Part of a small language model's weights: 6393 steps.
Each number is 500 + 40 x the weight over the matrix's rms, rounded and kept within 0 to 999. Layers, rows and columns count from 0. Numbers have three digits each.

# layer 6 attention key, 640x640, rms 0.0771, rows 512-562, columns 256-383
535539470456503451494488498522453452513469495448433530495511521503446543465521561459494533485526494482546460483453509499538504539501508491490505442519536431456499475483453541516513502506514517544493524464464520501520512485458534539488486491525471539454502527495514504484479505499516488515518544496477484526539503479454455516499411472467529527497463549470528445547505463505537534526491
529523428500511498511540546477471487457515537555470535504474523524463455512529511520504466516507455468518495489522539517515486475519498510489500438435444438397464499588433530495412489507468457563479505454529470459529541504447541483525487520465468473515410532518446533463509550520562511453506457495502488504509526463502501564550430548436542510536498534491505485516476540455494550533531
478550471507449468456548445491505448495521529524420475593494548514572481473458437444472573474527529476469516452477489519463541508518537540569463521483536503448533536473497515482527468533554504469543457485552503519443458574535465524510496485550535510455510465458451421570510479511547511532500536496545551507526502515508527530553415492551472519392481553474489478498504461483560479527500
490549462560455505494504449529505553431483457479453516501503567569557570481473480554397490502460494441448505564511473502533478531556451529450490422578530445460549483495564514437547500476504499441532501523506442503498504486463531496493526575533504489529464464547500485466497497496458500467491532485510534572452501496538497505519434553501508451543478468481456435474486496443571545514510
461522486574467419586541542547472510485486446466443467455494540556514473451398568419465472537530432477487492511539498443495528507491539590515532470527483461520485542486493590478542518491474516474496528484490475524502491499442501474533547582580506508585483467559482524471505434453553443515474484540527409459483458565388434509496453518506506519543478493455481467495490444524552490487504
543507469620527465434544510506470463508537486490484445416564521532457580534494499519537440507549499479551489489488476578573503556538502402511566443527499548489534550560499560503492484597408439481553501535476408470465474447491516546412504485478492490503462470448483504522418532483463430477544506437535477527483556536490471550523525501455535529479541487517540431468452499490486553533454
463555526547500576551539501464483499538470504483493533518488463514586524498547517453505491497476406456497536484537492521453511430503493518491519507560560495500519461494558499511487495525514546396486480587468496544463514518507478516575464564435477503558481500505501494498519503486515570421498510461487449451492518484550437484515496527514484420503507535505528474514503485527475541476604
483566443557474448522482502511541530481433486481463471550634561545508534490464501549479474525506453482439481444547403469601527489484516570581500527501478452431517512532559474460558480486482504546536437562578512518435527503480547483561491443474464504482546478462546551418545495508462500424445485483527495520486522452542479561552464487496490448515508532487523488488489504519474538453490
483494499601468498537473500522495497491455485498436490530544503472546531517443568531517462549478558477511469470514477477599487485486515521496463482468474510496552540500573486490488517451529513479473473584515499472508487448442480470476516507466540491519466535516521504483465449521457505524461534501497520476492479436458510521534460551484558497467502460545514512502483560515490470473552
459506543480549488520440513476512443515432502496454497457535577494503471527569506444499529510532511428484534591585465551497551529510487448506499527449457507456505509481493498539550463529532497491456475513453508471477492436517546496587498470470493515527517488441451503454477488486499490545474497454477536513506555489526533504417518477531508497501427540479513513502466507535452501496602
485479555443490514475436545532486512556557482461445517502489509492512512449476524543530493489491481469551528469481497485433498474552495517485494551480530525477515548451478477461457456525507520476490542550525535540505455496447482547517518498543494521500482517515447476560489468453509473481492590566467509543514541479487520556454497451478456517461472475526480423438433490473532541548549
497576577530538489521481542492483591456588506475502520445562510495473554433504480526529519501485551537551569476518542479466459467529493503458438469544470520472467468477487445497524449619510554524508492470484445541522449481512522566576539589508480441499445511504489444469575516486454511542479562534465487567428448512539547462552526525389391534490392455470501476484491533544461464411519
547499517511508546459565548500631554503500469453516509505480538487447509473506500489536498476482517502444502403495474502569520467500482512522493520505534530534468491429469494429574583497504542486479513463458444451517517435530564487552497515501479461448523426559508489522478493478568587541434489485548507508474531540452524497501472434528533524551496537521519526463541502490503547481563
507488520522472458516476549568542546518545445515537453462459513476476546536474507494492511496516473479477461470502544551537470472495512493498513455518563465527481515513491540489562484443409465511461559529459514420471504540476482527487459518409485562476491530507560540460466530463458546448486483567464443487596475495475508415532488472508488478547473453513516497503460567521570524470485
551488510523543521455548543559535446517464498523478479527497471468558531517481474475505536508480493531532473467476462591531585586467566546560467486524559543460573513511546416555361506397558501541595457537484505519538470484529480528550505507531490571532457467447519531486516479536487489516522590471560535496555478504450506555469533484545511549476488569464517513472462552400504528560427
466459497543494527457433500445499467535560551530511531497596552517526418530525424394420493524524510479470579502429523572464514495486506471448517528517489585519476543478484413501501467531419452456490460528535500475501483430534542563532449477439477548495477486461559500512472544503489545514490529489531455530495463527550470429497468432520503491534558433491467520534536511519502487497546
462544524526503431520459457472557526468527514548549476512505480519599490511447449507422490518542460401495498497474507478459455412489487505488492536497488458472426464498463470512555540527458523507478414508518517539412478528483446522528489495536489438460470454543491507574537511493528537535496514521527455443510501491500501511551436553609466515432534511547579476549459485521520541518518
521497526443457524446502569511569490575485419532518504510547466456475571541541521427525494488445499524566543565432503498586519505455412468546495506534580534476488491503507528440490574521485502503516527495487567459483509473503493527486481484434536485491510521483532479549504514475492445518520508494478495510534514417575529570451533411520526509549593488520547496534481529486390559549507
555526506491477512564434513519552512454515447434519540470570456441490610450459488487423511531464502464501559454459589450528526439473480502496469559522534494542566553516499605499601484461466518512585478489525443530470525569482526437469524509523521423491537455506507506487519495471434421591562560488581474477456480495442465487529524511475467483504468598463482529539535515527536526482482
455484520462613564492462488471500460520458486432508523523519472566503482514529511574574495514448420545510542480455565541534441530523477490506507528482482576522451538520450565558482490515434477498439512420489412514542433487486478464486516504517555433479491485486518503508485484511497492454524484518441487544466530477508550431457482485439515517500538452465521463540551522524521486516565
505471460437516561546381510500478474447576469549541496514478501450502532466403574550509436484498478503499447555504461477546436545541390466494496455487538567590454509506528471457510508438476465495492538399481525537503527481495541440483531499528502477483519538475559525495522571493519453449527516549554526449523516511493473480479557489486594535479498453572481531502498542438471594494498
539496576509554516482524480466506509475467537474494531492531469472522540458472518491549544474503490515576448481554494519483481505487472529490508528502517472517474517544533484533502507522454452476502567541503547522474538405575502466477465516491425573527481496509525479565517455486466436530417510528522560531503464505468548471463498487476519513546561428483541516515568524566406546457487
501521435574478515531503471534512508478519484421507550585508483503520509454488500501483476458521430477507432498482449432553535519448553521509458467475524488504479527454545488520547482522519478528511502524527499537527539496447537441458535508560490572500470470511533517429466517518463460512508526547499471464496535529458514471457431485486524553494507488476498462531463519445508521532523
464514459520461510464460467493577398474475535499437479448486468536459465480423537494491446485448466562544445497505486499547498499574496545573474492519445464488505523522508491494433538435488498498495453493526445483440477460505502524529526510506537492485491487515514445487555466495479507429537505532565416523519455478445496503500481511405569527611510429416497475488468522516535541509487
443541434551468536471468481574452512485512487453423460487453538470487450526433536502550511516486517474546558457478498391511530484534461539539505509516501545479505480515494446447481560457418497495511512525516511591515482526428485494464493495499524458474604487431543511551514520494499484520506492559535542470453572550443549547525544486430486541456514422504538555480517514515523542528505
576439548514477480433508473437530487546518483565491468437453454468470463459560568498490507449504492412499566496476437546496457477543541506544428525434448474465512474508492491445481545488490484486469545504497511538534432524469549481544499484500519492484537513524415579463514486509501491482546531510553440468529443477527550500555515555529526495497440498522510496528483454474513466503459
534538478482529532493529516504505512458560467481479511481490512500479488438476532491477464467511517514549503449494496499478506493519414513495515499451563569498490541462463473607567516478488425510502561508467562485445508467484514430458462464511467507513488536453563539528502503561559502490529465589469498527563552490537462518544514444503483540473514503503492549525516429474504543517440
463515543560424422512511506540570526523421446508482518518526515543481546519415526419460482510515503477485466506477388500527477485530460489530458452504512510504445500434508529497546434560444587502513489499520521565432507468521436567517515525514492406491541435508474445491525499452479479502556459496458542501451444489488503485465489537477449429457535532470502516513465426527505492605491
456540455491543454471504489549506453476424474511468531443515480585460467475506478474499493501499501489513428482547525454507476464546556518462518453495543509469476479585467488480535537491469541503473460496497502549525543546492568506479485573497428486491520491507563498474502545448472506447519489527468549433433496495534452454503508549542423559519540493423489458516495480454479460479458
552548521496477528486569462515457483494486547429511467441501435534526443440442539499452458506500461544520468522509482512492462490528463455537479521503516481406495437481523491521489449520508533482526588482435546497563545516474514560502571552485534596486469545616547563546492477526497497546484432492446541553509497493492473490534498511558527565524471547551506510510533453517598512550482
523472501554498504422465491536449574474489478482464499442487484470489465493515512461502568500526486440482484521463482509510498510521512563532521488497455536494506461484449483530455540520471510502464484450458548493479495421475486523492528509480510558463471536501510492518504512544476555453447505504526531527483488547491550534495421569400511443498530498534522504534532538494509572456494
483478463457510541496431466477496471482503421518527497550584489470492482499476486482450483618501495463550554517512484526471513521532465526509530489484502432509480549466496507499461521517430469492425504538502585448460474467523500533484497528520427487554506524501419516501458567434489460447515475423511516588448430534524512518519562519483478545470473485463493530557468490539544515427508
435532491579515565530458452435498447457460459527495483448515442492574509505422497471497490529462519547542566555454540489513511501525550496500518500490532536505480475467437459489473445469526423546479484453534513502468543482506497472474474474498496513417532542490560523500510545487522506485499488496463451487529499530508483470402503460564467546371521579497544513469466514553514525458471
535487545574493493516514477508505556451543533504476435474450483508466552499525545394566513497499501564493482543476479503536459445477504500460447450502491520457524506504429459521469484461464398523523542516501462480466521513454520499491545477461483532524492491430502417512497468513440497529561499492477523505530521466557572485472510516517520485527498496440475468523532481534458538472490
494503430530412473472434529482497543423487472506487514490514479562438457422541483462450487548561482523451542488530461511543425487481529502497463546552545507478564512492436462492531494435502472497493476506419458497527522477483501519509502466558537501410493508515549499480532528535487481502498496457487553503514498502423526493452478514500474469466510519531494518447543473494496439472499
537459480459489498487482527491514558410550508505537535488577450527499480472476474550461498507480527477469514456519424490501555482513486495500467473518432505570557526531498518527508547480420482445432534431523459534528608523572494480528467502500485499548429490536524486513605481515512484487511490430511485546497571479542482504478452516478495454443493595496481431546579583506462531507455
498470532504486436531512529479439453450495540491439485491490476513474580562507523472474456404425501557455500491516546527542511466532458465517534506554568457490499515484493541536501465570471512489490473489516432524516502455506476472540532524510458489440479509550484484491458474534450445446531529507548494507539499463420532543531515496482445468512476480548604487527507546531564418537475
459431475482574524447512523543535493495474458466484478530538509403518486514439538506523515482498420482490378473470521518558502497473530495552506525491528508465514471468415576567531542473505519523486504497487562517452562446518485510519431569602428439445424490491566494520511535519581473452527532535508508500511482471531491469563513497442526461557477455570519465502506425556500518485473
454491571465490469507461430541443494528510575443484441452508549416513499464478469579487528460540577441499544518490423455468517427498488518506523439467555484511541520488484447490437480481572549583479536489478532480525503513501561478509486512497508568458515482535538465495504485467449501470456571482514541536485449513507453538559478457565425464513515524524553449522525471489546535529441
465533486557473507491461506526490538505447505503592477487464467432501501553548533425460483480436492471568500490477524530523501519479465538510470527522475494475550517515478494515489469546484422514427525560528478518511489565505522522517517525451568516526482476460500536491424549528514405556495582535511439529489528517452522451471500475398496444438488526549416485547453519461531467459514
438504469441510506514529493500456491534516568520562509473571564555458476467497482463520527529438538520468490443564576531472403472503446510435482455589502490539451506497516516449527433506484489477512498483535504544506559468492556406526450460486541419475507502491461525500535494480580458551475507438469540534507473495432523486524502558461510462488452492434523532473505516522507481424511
514524513499493526572593538502506526532563501549531471456441507585472523511535484525521553440465492462470500557475510508529404472468496489551510466439548537454477501518534566419491520499520459421544535508489481480485502495510433479508523439560514370494459531474480480483546555455545396497517474490502547501467532449526427571512463532574551460515464557546478446469536568501499458575510
503544498549571492478489483520555449570508460506461461491519506504538488525513496485460588493552556521571474489588538536494518526509541430502580495457457539512521530523529451446443505483534450495502564525429449478417451539397473582510546464447572535524481487545509479480485503489455513453447497469588594559558523493413515510503527458437580551510458512411495546526570502517579532589482
543481537521502514512491539572467551550516471508466473505523494495481516560500569439555491493530526447495469533533523514511519463418514487520566539523481493538462523479555480572499487475463455510481505517433546627543550440435564429545490519516468481484520478473474479514563500456524505552517503455531495582502458429505522564578519499485580555509436540457516471509493479482482515517502
530499491539492495485470523494504528506476437551588514516535476500462499494486532451513544454467489519479455483444528565521535428484498471500559481451474501481468569456510553511554491535515433491512493548547499501543433471524541505516443478499450537414517511483480474605490517477486579458449490448538462474474478527482478467551512538576481447476523505523543551577448507579573543468509
524515529532553537518492548501482536502530472502515497493534501480468445543527604521462560530527518491486434493518575460550491514508485515499495534536498519521571515402508407530530466494496547439571494468542515463559503499475484417506565564517498487525524540449530515472478461521555567585554507550461503500517377565488473490507410508510469556509511536480500471442514473534504509547530
444537482576459522497557578513475524514432611408507501511473522496495437535444505443423517465500565550499498504457470374506519508560463471532452502490487497547516474496493497495470509523457501536512608446491499480557491554562522508535484509509496491490476529524463456486529538499411544569412485560540481452460431529493515594460467466460463490514472560466467504534585531550518506524464
506442423546437498526553484563576520491468493576520523460514572536494450463472538505528456531533514525456433567502441501511491478448490525514476610444559421426500480542521489501543503447460503560500484463502438515500437561466515466555496591508522532520463471578524527603546480490476481519486494516585525573507536494453460517484479441385539506480511519466493527531446401509455553523559
520489481402468518475474526543545495486460494473462460499515536485468446509494432540498502498509509474452487454535496475477461432558550538551575471531490524512553450435429493462523545513579466545530482536455428530495524567431521482556526446508484576532456499515556490493510511425516573520545461509517556494424504544467472448463483562492482573479473475488451481469554523445567502483485
416476515515528526533452431542527519433484528485530543526534448419530558534496451543539463533497474478489476542500532571570464493526534543515555466510445474476462455499437473498454487509593541537505468523527447473480465478465505449489534502528564471487490471453559585480509538466488562503521506525459495506453502521583550524491420460506492481489464525424550475469443475502515507545499
510506547429498409486486567480477514508491460489507525469577487503494499474543516520537445523479496511494469475456501515507500500483553589485445450500460498501537517444521415521551509408474476490502429532477548497538502419432456537486521518532437434451570497474492476486502480510549505495410461465490513503474519508592600487481481557465519530518526501533521474533534482496455487486504